config = dict(
    n_layer=13,
    d_model=384,
    n_head=6,
    n_kv_head=6,
    head_dim=64,
    d_mlp=1536,
    vocab_size=16384,
    activation='gelu',
    norm='layernorm',
    norm_place='pre',
    norm_eps=1e-05,
    positions='rope',
    rope_base=34300.0,
    rope_fraction=0.25,
    qk_norm=False,
    attn_scale=0.125,
    bias='all',
    tie_embeddings=False,
    parallel_block=True,
    init='uniform',
    init_std_qkv=0.0354,
    init_std_o=0.00694,
    init_std_up=0.0354,
    init_std_down=0.00347,
    init_out_by_depth=True,
    optimizer='adam_variant',
    lr=0.000738,
    beta1=0.9,
    weight_decay=0.29,
    lr_head=0.00481,
    grad_clip=1.0,
    warmup_steps=313,
    schedule='wsd',
    decay_fraction=0.679,
    decay_shape='linear',
    final_lr_fraction=0.0,
    batch_tokens=65536,
    seq_len=2048,
    doc_mask=False,
    train_tokens=408900000,
    steps=6240,
    dataset='wikipedia_en',
)
Each number is 500 + 40 x the weight over its row's rms, rounded and kept within 0 to 999. Layers, rows and columns count from 0. Numbers have three digits each. The size before them is the row's rms in percent of the matrix's.

# layer 8 MLP up, 1536x384, rms 0.0444, rows 1112-1256, columns 0-95
107:455461520484519464505498538458515519484507531504502509522451598509457532461537508504541496529477451503504526461484458556539451515482532515531532483514449531513505466479470579486451523415479464475561421560478511488477500477432461519530498527545493563458474490463446586383525472551520492483
099:487486479519449450488478466526433541513505482473391478520509490564529479523504514476542512554580526502572458505486450520421542499499536504524523462530488472535551421434523504492474524398541480514514518493552496465516473410489495482505497498525536482475483534535509569448477516543465501490
101:486528473509457448456488514489490518441496500488517460495495517483552451426557490509470528523440540505476495458465431567484426514547454504392516521479540549510514483525407458522466549589557536497531553541573506479528548539471508521519532454521561564457494488524450517475504496481509477452
096:507531505508532489423531524462496475518526507459407554500588483503480520472490518580460531498547470491487475495563524503491508413533404502538497435515493537458518514509436579497460436402544452501557472508515494565450472487516526520517464429450419593453474490512529468522531572549478500518
094:558463507551533477451407530477512519518476477583475462556530481573556490514423572457527479503492519446468446540467454442518478551533481437534476545479532599519404533546526486543502516482487496567506492473484515475556424466515488449532569422520536488423445515488467544556477504471561520500
100:534537534489501519430482452497460492438534459550521540464494484519558487550433534581509514512470514435508522519467467442510475533580443498417441544517472527524510527487482452458514554522562518489487544451530527460522405491527502525520442423451483502469535464505497469422569458528533454496
095:486541615526425483495568530561460539443542473584517442466562512572479508513540521439428442459432514441490569460508510527435548480533428472469508448495483494508515479502491540429548528501446458547516510544444479501477503565475487491579481510525469536479464499428533562500463555538531433458
101:512457534513496511513486561479495499415514503467496532516510545499468464564443475550486465544502418529562538529471405551533459496540509552531458454485509562576498456527507477551447507553441588470546470570493494489476479456491488478493554484554421482487513499548525510477513496522445537420
104:497435477437476519466536472528473497507491550499508546449480487539537504596410530426541467570460464525484491499495474488549486444417471538546508465571471517487534441546472525454471483429514435478557540529479468549487529532555495511511534546474453571444506507445510499449494540473492521546
091:496469551586446550462486517517554501473436504554479421533539510489507495542454568514516476485496518485537466532494564475576555468528469460533498500488511511436535487515434472529522521448479489480479455466479507510467443553482553505493519427545518540486553500600509494456494453468521564398
103:490492553486439510499547530534500450534516496481510491460541556502483451459509514567476567516589480432498499453511535530505544431509469477547535440559517551486544441531476489536451490562522510516491500493471497499498452500514509507437439554469491521439476476466588559424517538560523490559
103:500470459508450496500418559472409501547523540554517525523505542480551420524534557558601573460606539510402537566542515473489538448565480488498466484530492519493459504466457546415499441499468548490479398560502552481499532510486490538437582565501496553464502429519502463584548477557498510512
108:543464514450476509536553542520512601443514486491509483532519528467435467446496537532484507500468490516437523444551479546475573506490507430503488504475439502486509499467484532520473438468469540475454602491516514455486465492484574498576480514521452587478509508503552420533497521492480460490
099:493527549514448463512449569505469527514423456586397459493547530528545507483459590522493474467536511506461488469469587567560549494526491445541460518452506516421517458586450503546479530524434465480457509502469544555526416520478463536482521547567491470503472477472508545449482535550508472521
103:521497440476528471490448472450499541515508570497478493449445504551531497445452590444425493503494438491532474542500503507494468541480483510501501451491497552556500554547512565440498500496470464470476502492557549462493448490512483462540451497445504568494447511478466452532442527518467542526
102:484503493535508509439462520480482445431427438451523500513506434544425471528467501493549540516526510421500591486511476496533518519444557494499461461562475473507508436433485565420481484453456497501538452491535575551509497456491521528529469506531490513520512580471483457563482563471500515423
100:502525515542518517429442438453442578483569539527538442419470506471553480548477566469391468504506534525510556461451486566485430518431462564565511519538455494430575529488528520502509498478422495521512538513583541547443534491494493432454480536493424554496518535525523527481582526511549438433
098:510465426425467443505511548513532532598583500521425436509470532509580535403553527517399474540557497527518530497519576480521493516519516503510491469484530497523492468530574509468490604540466543437525558537508467458440492493449554473531446478513535507495496498483488495437467453514553449550
105:547446540481490383467467511514565527474477541441622520468459456508588466504460465516542537519439484502502488525628475524464514514486467473467586477442464526541568486464481496479513521499551550504564534532511491510521521448416521525489523532511411511478439467522447510495494544451465492478
096:515510534508462514497562449528533458529528517490505496553510515528569439518543436576514439550518508485516513513557495536484548477556489498547516542470511502541536515524485505527488512595528487569541472553437505479497488501462511380486493515519496542442465499538480527449465541456549458423
095:550542511466444442470521544502454562492553495521437471464570540488482474516468498483472459536522534527490509423434473499525471536507395513530477442493518470468585500544466530513474501520490468525536504492472559469441439444405544513583457480540505577428544522476567538525490490508491503391
101:482506504530452467435464485478453531493504496548487432427522400526528524518417522397496481415446488470540493518483476484490487493573456441468453461479468536486552558592430500486530450495577423524462519572472485513482549522438528492515480499521467473489488468484489482427546530487513595491
105:488509544530479456472511477497457454530490472532579511438559519492504465457553531531498543484475482538512456531501513497425470499568438579484491441497469539489509442468528477471450422423482433545548574467522537589508430483485489502506555544521508545478486427508486515441549504475541494576
093:543473502513495500500450447603463591502455488522456508497534538471458518471510520518497463447593493527556477528502476496489471488468438526516449468482471528486523487552443456527536489460513472503569488458580472551442476433469471487549453448564497512486455522482555621496535463497543511484
094:528510503437553404503487482491476514491489505524520511453519469514541558476544483542457458563575540441513553518558470515507461469534485500506513494484513467521433541573486486428476539399457493521573524610519489494487533507519510478542496525543461420500534492475554533440510467495481545469
102:549499449494480454444486544553515487473438518551500535495526512494522393475557505425473449455571523483513485520469469475536505505548455520598472492496540493431506442495480513406527528524577530540529507509498489585453436517467421431521524471511495444540443482523569430471601557464464492441
101:469542519450497566474495514499481547509553456538455512491475565458496479466491579458469470491463543504416578521503491523487440532448511493505537424535498507447555574457513443533536536391505506528490477478520553500529467456430512518522455480477480486538484501529505501433558458516571495477
094:565532482528523439478517498434440487504480470536563436474555516522520484451426494518476570529453477547556541438458475545519431469527523585601544449498504562452506493526431491465534495483464498553514551495487489507515582493450504404469478470549560471434530474505495560546588508554498424494
104:510457528506472473537488482466540570478551538511591437462494571545462462548534496494487552509444558416444519512539543424547491546508488472487453516533451535491463466490522520443501442507551498500454536499498425517562481508486532494512533532546504453508544499507549503460516493482496557404
105:524531514501447519435520518557532539471508519489539498515445482510476557511489520518414460481497508546422505498475461494440473504548455519442528429550483514517566517482487498536473506425440552507500520520535460511584459475499509561459545504498562524511410476483471517500530477515493469480
100:497518510515455537534533487503476522530443461458497483474525462463406474495573483520504534552465494484417541459513525614517534501521450480401508447547490494490510455522466500523462478581500460435544520485497541510519499496554548465514540506527464464504471500506535504486487519423540532590
102:507503497488495496479483523462529438478458571548435442462532503553507470478538484484546514546468599463475557464452531438495450458592493503507518476536512531539506505549529461509589492539495442556462510462502542497464451545502473472505561457508531541455525506451450461486528534536555447469
101:438483520505520504492468485445455510478460474476543544609630558496524488446503558535510518518554499470543500487552403529466506522562519469458530496502457549517447512485539511440494507458456505516546419459528497497473441491489464472441544499468521478470538446522500524508547484503527434475
092:473471544517432503526470480499538487472455579521453517530576524539501492511512481484453506450446565520459472482529491512543475522514515468442528457557457572524485503444515471516473484490551524479492482500454533533457472448483484437436536553486550514443472470453497538512512510521493442488
099:412501458361491464468475453552539523518498517537479437518507522486535499519492536549458500527531518479572552418477486457511458507499531469464551519460464499466580552461492566490463564540492491514516531528508402523477513465566528449474478572541495516573551474541541457492507534499520482552
097:530465541557484535560522415555528443445575515476412495455543496536523524508476463523477522558470496482474508423533532541542531415506520431521446505504458565529580479503508478525462514551464593400566473470557518428482513437510557447485474587463524522512498512475536564436502467488474462492
095:526421473523521462501468485488453565484580460448546439415583509467581526528465495555523554478541508504424529435556444482544516560464465526548454568495413544485470465496515466483514504519530513428522536439481564435491465455530444574484496533548531540478509469525441458438599476543457480542
091:542607493440502484450518473571503538538459502546500425473501514487575399513433486445502534450473534480491496533533511500481537459513480478526571521471517533432546532480470534492486520545476503508504544440506524549516474451430456469501441509526518520463510469486528528479448528429521550492
099:521547460455527558475448450521557522456525474558470469490520462541523445535512508508424495495482514518542539469528498427473492492516535502479526476542462523545610477408479498452487485467424514525528496518472535480474482491493495532457496487451451429487524548512534583576463522468523464532
100:500459563414476492403442517507578506529504500464463463496578522490532516473516534531468505518516399438562494525457446438460485511560504536480533453519528551545494393522445503460548479435475476554543444455502543535475540461539556432500453435490538548534484515444501499485597568481568507495
094:538440583536479542555509498426513507457499505516450430431505545505544497457520467435403455407464527531535508492544427512533508522490522507564540536452527585437498495549523445549581524508447478525448554530549520527514493544498565470473453510610521537497533498504537510474477476502567473449
101:484453531480430472533503468452471534452476549503526488409531490545454482459500492571473549524473536553409521480522473522505435482525468459487520472555550472455538522537413510618496633492467533499539533459512525431517564528509446480483526462546526561497500490499591491394510480442518467522
100:557503540475495480498511466559498491535506508482469438485503509501482546399515526562560465480553546463578544490527545579462500509537566447550437530539516540456446505470501446499505442477470583502467588485463511449520431437541428490526530534467509552461525502457456478525527560470467462490
109:495529518443519508449554569495516622454496542523509538454458564478489500480438483475402459531555502483526510503487464484509482444515441441534486428612456578528464506573449542499512495554476500545489562503500523607554502448468498516565464554554423554456374554480501497511534500499522470528
095:549449511467455432562494469495517504491522505520509501534544554485509568452477477507445542524521545528433559484465462469509493461482430533495488502447485534439526517522492507478519514503509503518518472574546495528404457498511512483580514522639500475444496526524545465486491534466542511553
096:536533440451428487523524468473568536515515509472398442504463530494543510485447528506564456541564559485473498461522580514553529499467465453502543470501469506542489475535460494475507536522572471505546485458525558517539502491481555431467434526481435520532564520512526559568472438503540491460
093:559462524576440512519479476572499568492526510504481475472519486478526518499480439519523454494478540475518462481540488475541498519539517536513506476476499469477614548539525593561483524521478473514568456502394597521454523502474607504488536521557519461470528459524541589501539435546553479448
103:527475536488531474510557574516444507540456488523434446441505468564559500527467551490526488557559550545498491472508521423533439395469477489495517477548458549414564513563526489533494509525507502540522496462475556511477495489566523533519515459511445558491544566509448560513503478465526543533
100:508564477512461457443536509550524570466445498521487439503475495551536524491460532491506558511538430512468523533500459507421452472480510552505454498464472549454539507542575532428437541577500510411469407544447470557514460490556467506457512480576461462514470498521458494547494498496518456499
104:538487507483546433447468469490486540479488544520530527431462465442512533496470441465553514543479494503442519469558425535460482473545482544479499506540422571555524420507521480477533589503553550508485445478505538482538458487522510539501488540569549553443462471530472466411525542486530417496
094:464445533520434523537502484546510505467481486551490433466478546514527478553440479517449438478455514452478484530489497527514519592531463459513494585452527527502478447578496494533485495528538514458480520511531445523519496498549470502525566498548505632460498465467423417475524479542468456503
099:565536516457508487477539468531546501575458456524533480546531533570472506454521500551468517547537527534551439463508481507486482479508411470498453471485509523463560499505522457438528449543489524573483516524564500570448456533496421488544570472519568472469521477492564467505564568535568469452
102:496501516529464507488503484544509562501496463512471504491551514491546471491509501486483482497482533525401540537480448506523487562536445512520431514504529572501547530523507492456560496495528526522563467494491517466455446479454469508568442494551473522517481530467567455405554473486536492511
098:480443524489490531508510578505468508608499398489510461452572481440573431514534451528489466520549490509514465480499471517455503602487511419442484470481532511515527470568471535480492508517524447478494413471537551464482487454388571441540543529488450573514473532606537536484561511505561471453
100:501486487468518472431505370502430517507505488458510448524522526462495558528438496526507490521498554521509522465528465565531501562493515398482559511534501495445560479577506430497499454525491487508503488524479498479444557475488511439562413482571458533518508513502501510494488487430528414488
096:524486470514485502529470492486416558537506503513447430504549549516589484539499501499428560566592556481515507515567529559466499435488453491540549547523544552503511474453471507426528415501552488573552530527442555437493460492447555460534474494532470477483545520534554545512463465457493510464
102:502418537469455519446518467473456514443514479451402491476569526506451482534499438476503470490500584455474462471535498507495513553511474474522496476521540493512510535558472485508534592533599403563528480504553540491469470528598551493541521507570457540431543536570473469477491510480522520522
097:552470472479451484529500481578485442504552431461539533487515541505539495444543437434500506514490502565492535574506509565502570516572495457530499534471506630406441492495489468473562470489446522525565527504523502470516469502433447578523497515465467483510487541569556482504487442436551493476
101:520482470475518531435494612525569533503500484588475474489584551440531435480492520468465461529500499459514550448496476510461502483480496484482457444556455541524457496509418477437447477529495529533464508571491559516523458507466507517577462466518511479520432527428500542485532486557541479518
103:515512474433411489472490568483480507470477500527499505535503498513410459480533536493515491553441526538548502497542560515525515552507394506521488492507476509476512517551505497456533604465445464486512428549491502480499396500519442488516458462497460424482463538540498495479585525471532463493
101:489495546400452471454465446568445510444441581471438478510548562476506443546469456492502424528521518570497562498475485490518512564449464463534498496535550491475498488516487478547540524537496456477436516423538532415498528516487529384479474491528488546430563521533568484437580520505515463421
100:514510468443424443424542534572574520543476507528589439482542421535573479474434577440510496508426520509450574491515505515530472569451476503456479502456463565451550578539496492487575455513491545481578502559499510466431473523453512548550479497510501501502502477487544422450479446540515410441
094:498487469550518451469464540507515506418502479577492543482494449473521512506489410464478560498524479490497483538475494474586524545494504448477461508498507507482533539458462547440526542466497485576525540492543471554512452452487514445478483466457570562514488463459559560504494488414575521515
105:505398514510490559500466535455508477522498464516420480500506486494447426483437553478405475517515525502521561437550473504451481479575491483541526470501515515549513479553493519534532516539539472535589439562500507480474442458504464559557490530456428542465514500530519475465491508506510441513
102:548534542521501415516525521561578472448470523473466495466501523517492446526462506471530511599523529579478503472552514469534489471555464472531543488517487526484532417456488522477526560467497485544490468480503536496474449536496575526522459463510475475557492521461556463427535498485471438525
096:524457586480409507466437505510464499513478500497449505418556484500520491557498479531487533493495422548417554521586526594507472440572461512460470413510473531458490484422499495564542477444506485479477482445511477529482503504432471446507478551551471509522412519485555536528536572433511489482
098:490472530563538590544510503481453571502565521523483516502431494476517411482499489512519449560477441498530528544487445466456499529565477460503501551525514522504410542502491512508512496531474510542514495578433544579506488548489574501484533441438469494483456500562521484549537491504491560541
102:496477452395546462539511413508530529465506473546512476584514512556467470451547563467558521515459469431510525455471499461510543452434502469446490468572496539508515491460487582463474591499440428503509511492550488504494478491476443541512484511528467544537511436469531539535547485470508496534
106:531506496466491556507524486474526474450528502538538467492492471505498437457439485493509497448512466510468449540530438487451457544562509501468525481491529478433505495485442495479555575472588547463532520462454509508494472479459509531465577456488526513437469529526607511466616552540501464449
101:474444451513419508531465505455479531469558504569558438507436510513509494483463475573483471504484505555437563465570521497529484556587481456569471548460473548481473407552549554505507536587569533556459527497487457479526571520431585479501514582511503482434480503544440533492543457509505440490
101:462433530530465489548549515548537518515474506458423415487502505550468480488497512500442512485518482556552533572550422474480416542516506499477511501518513528512455490522468539437525537438586497481494476494490501522501519504476556566546532499531496482440515479447498527422593489505522487546
096:460483576477440438510470529501433521492491438528552479465441521537529442482520513443516512456526457548474469529528486606483516514433467483431515495527515464483431524575484527451446469542491540515476498545470492502435552534503443482502528529582592587509480489516503494511572455502508542521
096:499457553511511457472556514536505570532529534411531448548542440488432474468512530513533485473575524541447528507417457537561446544533565499516508592453487466533475488481466533492467455508497492525481528469534511442479494518491463424548482556541540558428496519519534510504659475521540505503
099:506476461530528461500499502443453554522500523495459525487533504528463483531476543472479409505541484497439511418468487550594473474482488540502519471548539530520497550518417502472560535493567457442523499471476471506470494465415497498448509514538386504453487594485429524478603477468551462470
105:517453482402535561477519492469490494566403537448457445608501461496486465452561432540548456510529508462525552559556480400500526498480484471464481512506468518540436461503525472487513435509490473543612523487465507481507465527516480481475473516550483480487548522443523546458456540535536506488
107:469514532444537484445509351549468486566565483525440491518553536515500502467456509533488479555476529519529524468450533515477517474507507455449483487520458480491525463442458571503461490467498476511555466516522515451477515469494510422494510537525501514472509555492533570519523561492501538510
100:503466511587412496508554505538484553491490454495488537555500478528491520476420474567485435505414514482507493458544516509466470478578434435479519475504496568508470502525442545542548492480495515549496481475534556625504490509457568443597517472487487511510441554478430561500537495492513462490
104:542565508561473544563444525456552535451447478462471511471492470565496476485445457449479482513519540524561524545580484477446444487548523507519461496489473439415514520468447485515467546496482480481512482498470576492561525445516414547530444516533432566456477469523458528453541427491527500514
101:486456553425528489460429522494523529498449529512505475465552490570489469516515490505502514517490576490462551425538498425459509476466495468462492385584473508461524468492446571444460474497534413503528550507515521584508510548582529488563530566495418532551458519405494557432455565478521446496
100:529516505493469516491521519512580505512526551595467499477535544489502509403445517472456473519493534590592493532492443414537466480473487511534475494478493430517528527488489539480546500453497533558513526472508536533519443489516462488530478486513519518475467554538453439512481441536494551432
101:517493568508490543606493439497477511489462512405576441482488523456502464416469484461497433535410535551460516502577497537397470533523513456457484456529497567528437556535503511479520478466530535539517571476510508490557558535466505466530541417543487478452537519471573510619521509457537541473
107:560491542437502509513411516505552517507462470417509526470515450474472495602523540502457500592568499503517573493538472444541468587531497558477497496526463473502527541542457518506520473484579484438562473497459547575427457437423510591515490542501411475478482544466410500504515538511493525488
097:461551555418466543407481474499435475435442475561492471574485461499448498466450462601425474538482528411587445489490466505563489470569536468461495499548451532553495487458459519499574455543480496515492478514424539527487451535510437485490436537530463467468471546506555441442510514472494469476
101:538507460420455548443525545535562473500457512499422464487489540498521494532564457433497470535472538485484497414522490442491494516496491542553504515556522467584562439531514531508456513533584473541470509546419493497483513467515452481487547541497477570491500510482496505483554515591534500504
091:551455504466442489486434482532553491488474576516445514468579511511465483512472529500439526512521563436496466538577430501468554576450424465532495492492443530447562543599552585519547532488546510456472564519489475530513511530478520451437389490464539470451428532530524561575484516545535475488
094:482501529437429473530528506505427541527489546498515536532561461446495567475503563494469409451536487480445434452530515534481506553461532562461529507453477503510561527590572480515507543478535575576502513476441486511517499507494550481562494491532520559458528556429597420496452504479546501561
095:471549528480426468422478521496474502509453500475455464533550458441525482464447521512443457507515567554530456508508461479526478462559557433534503505501492530533556486472547490536498554476434511509499451456511491550509403524495454459536522549469533508478481555459470542514508478505559481495
103:480418560492549490496471466503516556490505542518532455573451482523501506440474512489520474504473485443523555560561473475530579480486511446507547502547466508428499466498416515447488455546455528475522553544479522481507466510481459489502469524524525499454511467513564550494489485423561536568
099:498486483455482550462445527540467468489472414538417483526534504553590504444504545497516413543477554513525552547513452528538523551523471495478465566514447537497494499536477460481449534520419500541575465531477556532539458514499445452534496528524466459525558524548486457469477464506483482476
096:469421517450432452496482534521538552475484494436428473463521568505458533527478477470469434491568533491521529531502487562451503493428441528500437483508513528453545555533499461495534592448571538513483531495517480509545467557524489465566530545537514504475544517439529509444477478505490513468
101:549489496496502479461564560535531463531513484425517462432510527466492506443481568481429464487473534515591492540467454597507553538520472483514480494527493502510492522527449473505505510519475471540599544502475546534549544490482451530534455511446481488464434538534446523455511551445501475471
105:580541489498455441498465435527485495447504464515539397477502430479566468466523522463470524447486545469541575507523493413489499536495534501539455531500503513497457434492448490536508503498447523549481512482491574491520489508509447556507583478516536490461445534468532497420465512498519516576
103:512519555543411457434497579496438444516456447572461507513548473483452478580451460421536518519487520462499525486599500527498554587495497491540473467555518448526509497513490546516533472539534450516481495506541551563377466459479486498552531535446487542551427551533524470428527559504467442509
094:500498459512425464557543521507481503445542520499514468535407477500411458491513456475521516489474479457481490474554464423538466548475530497464491486495511482532550415465519419480470501488553524535523524525548512506444520498541479565486533542489461450490532500478476560489500419461451523533
106:489464506494428448446512481572425533454483537438401428523588531469501476487549522555479471519515533489504463456553552457496540472460506467494475428515516392489472446507476500494478500478458425558501576536507525451418468437489472500490518554555527546533476591503550503546451501542497551477
107:485547560448485439441456453540469484465520506548503495558507515501447447488526581546485503542485469491444514497458488431498441558484556501599535500540545448460523430470520515516507489470488489500507423498508466553471451448512495492550538504478501468395416513461508471509509521424500442481
103:516528482538415529495440442519535464505482450463483466554429521438467489504521567533474477525557533508529511470478540511470450550509608449508488491532486512459404471529513525500507433502471567476483507503528495497491531469531508458538491570550558476493525556476547550586507523510527473538
098:490561554476493566454524516442454487568447443562506516431545485488470473446418487478572539483491488443482520492588459480521506539468427502521482515558463501529483528454429485467558562484536552530516533414541510481500501453589439474432521513506473536507501528456543448574502568457544500489
101:553466578469504528464525497538450568480581550494457520476445487583525532428533477464528539539544484520518541458494447456462409467489481479507485441527476496512496586511463499465522460432499515462490547517557512458505492430511476513512524542572481541435490604448453481427512550520488539549
096:434441498468502467465428554538528469469493484538446463486498558524533452505413446448496458500481491550549464483598446524495443473560503468513432458507499531501554446501542518499506545440458516468529522539526404519559507491517497547533499501546399478500494458504576439481539549463490519540
095:532553561558514467430590467552531553487549508524455462495516582530556471491486472535542448496530522526511520433498466475549393500504465503585452505476487527524501462493488567503506483570481493536510451480475471504533533505525566528483474487502494498525487540441509447404521476437501487410
101:527499517490456473469514468485504474441521477516489448485514550471546462461531548550602555528560551443486517489572470507487512485532465439520532531491508553531526495471504488442539479455492608438522463498483502536549490538519549447534449523554520377524552512490541557571491484468513456514
107:463528505538513518498507413500470497491550540496473482441551522483560477536478513461578449523531496554519477398485508470525472483441573477542514454514464557510536506383440490487449558492511482476490477490557584576572470537522520529477541507518415471467475507541540522532570515529481512495
093:522563559482435510476447500543461536542519530537453462450587466455520478478487409499515497503475524492509536554530491521495542550468482433456517544473519537468535508519532421472573496495465436504497509487477492497523511449406461494544536460550550513455539437450539533472468478465493499449
097:485524534442427453451496521497581493469544433467441474459480486556521453420476493487476511604497498540493495476452446521506514461505532521514418546474529528432517507611402511532494519521386500495467507456489529478528480442442520569512424441554539434530552537526586501452529546558510522468
100:483408520453502509494575497508492504550520477482490453495555527462515452495568413504507537513514522493437477499491480574468509501558566492538558511518488554583582423502488466474499480550462504525492569565492420462543529553538570518519473482489459480414583497536465520495491535538476491527
104:542486491476488560479486485514470566579516367511459463527431488481464540556533461575510505513539597470576469401509520523483525544497536466526570445521510523497495510475445467522512466503508448487478459574588500539589515445484511489523476516480489529463545529527497556499502484480503541512
106:481560497461478488500501538530545554533464551476455463531552475580500467536517495489450520501437524475485564429541496503511440513483449476501522442537505438498527470512439521423434511463497496533523483466513546471471457499570473499490508523507505530546532459535522526485532560461523509541
092:517478541522440474495496556579494496516484524467517450472578488491550498452519523531376507472483512546540500514490471485420444445501523445473511554440498421445495496562486532503487519543533465580503444423483495432542413475471469504518571523507485561455494471552499405538516506543513504447
106:507429501489534480433510467532501487518565477536493494506474544476564489466520542420598493455532487491482537458545463530489547534534545490469476459488532461494533551489448461502428487461522493534483465446503538491441517560491467469516550458502425477479504508534524457436454448572478423531
095:451532474481438471444539511480513567455452486537498518439490600565537506513446553453535494520546458479463511484467472543503536502466495461464504524559524518439528487505527515528495471464450554492499508527485480585445447512527447445559488512568426536485479484476517528446550562473456397499
096:532506460506463506565565503498498537493486561490510432456450505492505512560516481417463517547580591518534452512561485512542540487413513517465453469499479524444513553507473450476506540498502528453437462483449474450481439459514481507537508560471497510481519507447500499543491508508476562454
102:514431556459419404499540446487500457513494521511475399542495578453537487502501509496509506555457488464551461542483468449539437472442504434468504509491490513505487504483481537486430508524514484504542505501450491545500463548433533498552517485492448484411549514550568510484569541469534408487
095:488436511452450483441457456529562500508510505457484552473584464497493474479462575463467497512514423513504445515520556488490443457513476421492496389509511518418629511506470568457496560494525533522457555505519524491489493488568456444539482536531533504489582581460546492549522470456459525443
106:564476527458525548439474515514568549505512535551473478521479512532468498504520546447481582496487486580515520467561495443518479545458514490495525436485549467482508549508472538418415505514518512424504460556446477512522531538514463439486547499514510518506527532459469532493480470519571514557
098:538583529501474457548501473456572531503533446489503440445509526525525496496474510459509568532534509441505570558502466434529562479574505482526529523556530565556563367447513577437600512557542478570483427579567474546560440546467557466524544473562554484463448525519532529447539529570582497475
100:525484558508507492523546455561435497500581494474522461581526571550598482495541473481566535525490498553443576509533505486491526445545515445579519415520495542513470430516480523429541455533532518509487411574497530519497528408502462440472563483504521525468485466409516524517500595506529514474
098:537505529540504436413495500480525500433523490464513477475492517513545550463487498481529469523465569484550509497417507563535496497471504508572539493495449521537550521484487564500463513569435495518519527521453534503529486507494438464509482506524421513552488510463521500603504505458566470460
101:576504512519528467519449438595451443470553533532450472486466457413500447429465539497538541513591482431493513483470496524576556468465495414496521524518502494447514437600510478468438465455528529486545509451460540465483501529517512554535481589524578553441503549404445517496513546533465494509
096:534504505530486554507512519550579441458505484504519460547460459528460489486545535486551484557526472507486554524540515468512545536531515549481445535501488530547465486505492456515553442520415460550480579549489507546504495470518515511512453528513490486482506537502437484461487467554521426517
096:514529523440472487533494472528553482546483519567482460474528527491558542538551538549434495531478475495467525514574449504469459498502525487503506474506500584486468502474456461505514530544469551467592447543508488482493548453441415446484499554529525523517526539466480526443481521526530430482
097:534523555447432474477515553510481495513452546477492438530500479560495478539501522515519425580459541520576498469486454491512460492474484490489482549531540570467507528465498496512485569530488431489536523482446499530448507488488487550447441506527497470444471492486539505507520444477490455489
110:515459486576498513501432491429490457561507517556481495528481536568539492510501486527483533402435527474518553522535515533444472544552413440492444494540497554547564456491525504479477519464492494543489468487524573504538501559524467444544527469488434401470531543491516523449501526544507557453
104:470467504464420496577477540474564473436468501567461413495501486498465451445472507517429413524526502478544532504432473533488521458523515491486490510526448438460495565504421566545461564503520468471504492579424533508458509485528541499579492513488484542533460527442437555488542536517472497475
103:494507487496497443482450475536641440428553467489458474515502479494493557450436508462489484520540505522565449509461534483467473491416557549517521508448476546487505486554591461496512576461548515545504517555486459487452426473441453547525463531534462479477541518452515477540514456447507546464
096:581527511476489469452467521518477538415437507478493559477504473567475479477467520497493462447507524446567490544477467577488495533546503512499457486484463566434521516485419547469483546453462475533520524391552560584459483489525543501556535461536481544527380519485528503459526506417570491549
102:488501576492529472520477499537476558539522387489471559586546503486467446444447462409483509484526554499484512526530478453554528562457466481505543474499469533522522538462502598509486497454494533505498521470420491522503497488467568463534477474448429507477549401544561516455472451553536485534
105:570441549522477503523493471487480551468420494602444533572511486554444453484440513505473497514471508486505460526449490490483562471501565516536532469510407494455526478547467546503500536472488453528498496545514507557436473460545556533504526500547405537499517490481473522507547503488544453483
099:518547516498417453475529546456532479526503436519493481543594556503528516464561515497588477474538493522468499517452513468446439505550436472467506511441503533477443520527503496431504540471505482464551431503479514438436439511456470487498468486478509525492499521562510476442518489553604467456
095:494536531503441530470487534547493587533474536459515510471570516552534552465473529474492517498502490564481568553578464500534477449480408544542475492551538510442466445450429441499485477467461538484478547521525533603442505459423420411520524528487468463490503603485540512526480498428551509487
100:615515461532486416427462484544555587474500528508475499555497547564522491462488431503514459504509484538445551478487502463545488530500510502492565486499485437442542454489486487491528563522538413501506476538495515465513537495518445628521506450528527491493551555535491489372507448519544514455
093:491546544546474422454495523526554545545418511544470524544495457449507474482488475617499512440530501520440558530503453579516515585456543479460557469523472468438538411496467458567489525489537508419530536460504531513546486551488510581515462491529523510426563522476509594499521471508576471492
099:512481602522463443493460470501450468411492469454438446479451518506473464473530522509505569447431521469521532491527467571545443449476528496543501503502480522401443488601515509502479541552498465444568558543540511526443453420459458464509486389529454522458505470488487468538531475477538528534
102:526419470478512501472514531545514493510506447485424509458511466546449456576493503434531484564506583518411522517464475473575416526556514520551418555525477492560495549434498523571577533473520473553492552452511529478491430494520501471454563512536521482528416544538459455509482534522544487494
101:567507539523481498490562485456613476490540465494474441437499449485521437484479485447430493506447542518521538496479487539448477519549473524511503582451448536467494530465469505461522579481599534538525512528415508508494464470570556581493458523521469485472550512539472544464521507502506548500
095:473474525467492480530410492523552508463458543433450502514509490472464478461474540516443431504540538501517515436406465490512476495459500509534560445570488551423482478512466493488566600478507439493537510562497495488475545488512481475552482495552475472484484466384512508498523528547590432493
096:560470565536522543459500435499548533506498502475450469531534446470548521487510423546498487474496556459483557521503454502416601547556518482479524505511455511401521521509473463482480453506507548504484486494501565572434464480500497525474414514534479503479542562493454481494482499543491515534
105:485455524486537513547492492533529498511462504484438489465507428539558408444450485472470503508572511446494630507535520558521475606489512468495542494499499540485498489534534523603471499452550471494523511468457607558453496534518483584505435524513526530483472468512498486456549479551555471473
098:542489548528426490531461477462475500546429502488556501520544460457579485508486509497510447490485517549528427459537546526485468535463512448485521495471481596451470509552504526496506533547444505485522526524548543454484410522490450541549462534473536495490593512519495525455499471465555556512
097:548466505466530505534465478477476554519481443478466450460479575476504456468492434479499447460474456512459491425538472518511455462554526502483434538481499468451559590471541480530495479500455552543466464525525494538422501494457511475452536538567489528473528506550512497454505500503483506480
097:494486509488476491483538452488554445506577496509473446479547491495473470493498509476471469495529539528520475528595429519483508440538426552473534540463505490534622511470490508437485488468511517550469533465491475491506488515446576532462478501515433552517498526484601510478541486471512383506
103:471467458419512449506472554536439534531516473518575516530520584432512431559482505538451481530476475411515529477570446488511507489617485469501465475554544523479462514424501537509481470471513450514488488475524532568476484493497501498484559482577480565457440564535453482489521563535483505523
101:529493519508498458469473450523515495492590511493561488487458463510587509503475542515457516516518519452471467454504474489488509523582446521529563452572463548514463497448468461481548455386528497498486531494472504577526457492447517513495498472546500502506492459487503510505464538480474499461
092:552449522547493446457512499555497473514459411522493485496448496553516472549482463476518410532494540432460512513514536547516517602446424493565537582503480536448505515442445471464515505532446440524492496458524542564475479485511548504479536491590533456455492436487459562519507477463438501461
101:472454487528467455511578530508536471449473479610485471529453527533526463437529517402535516521460558577571512511553473443478459475513525483515489448447485527445457548508558518409541488536512498538497487498445492531508473531502505522525432454512533434473479560462528507558487540495461452476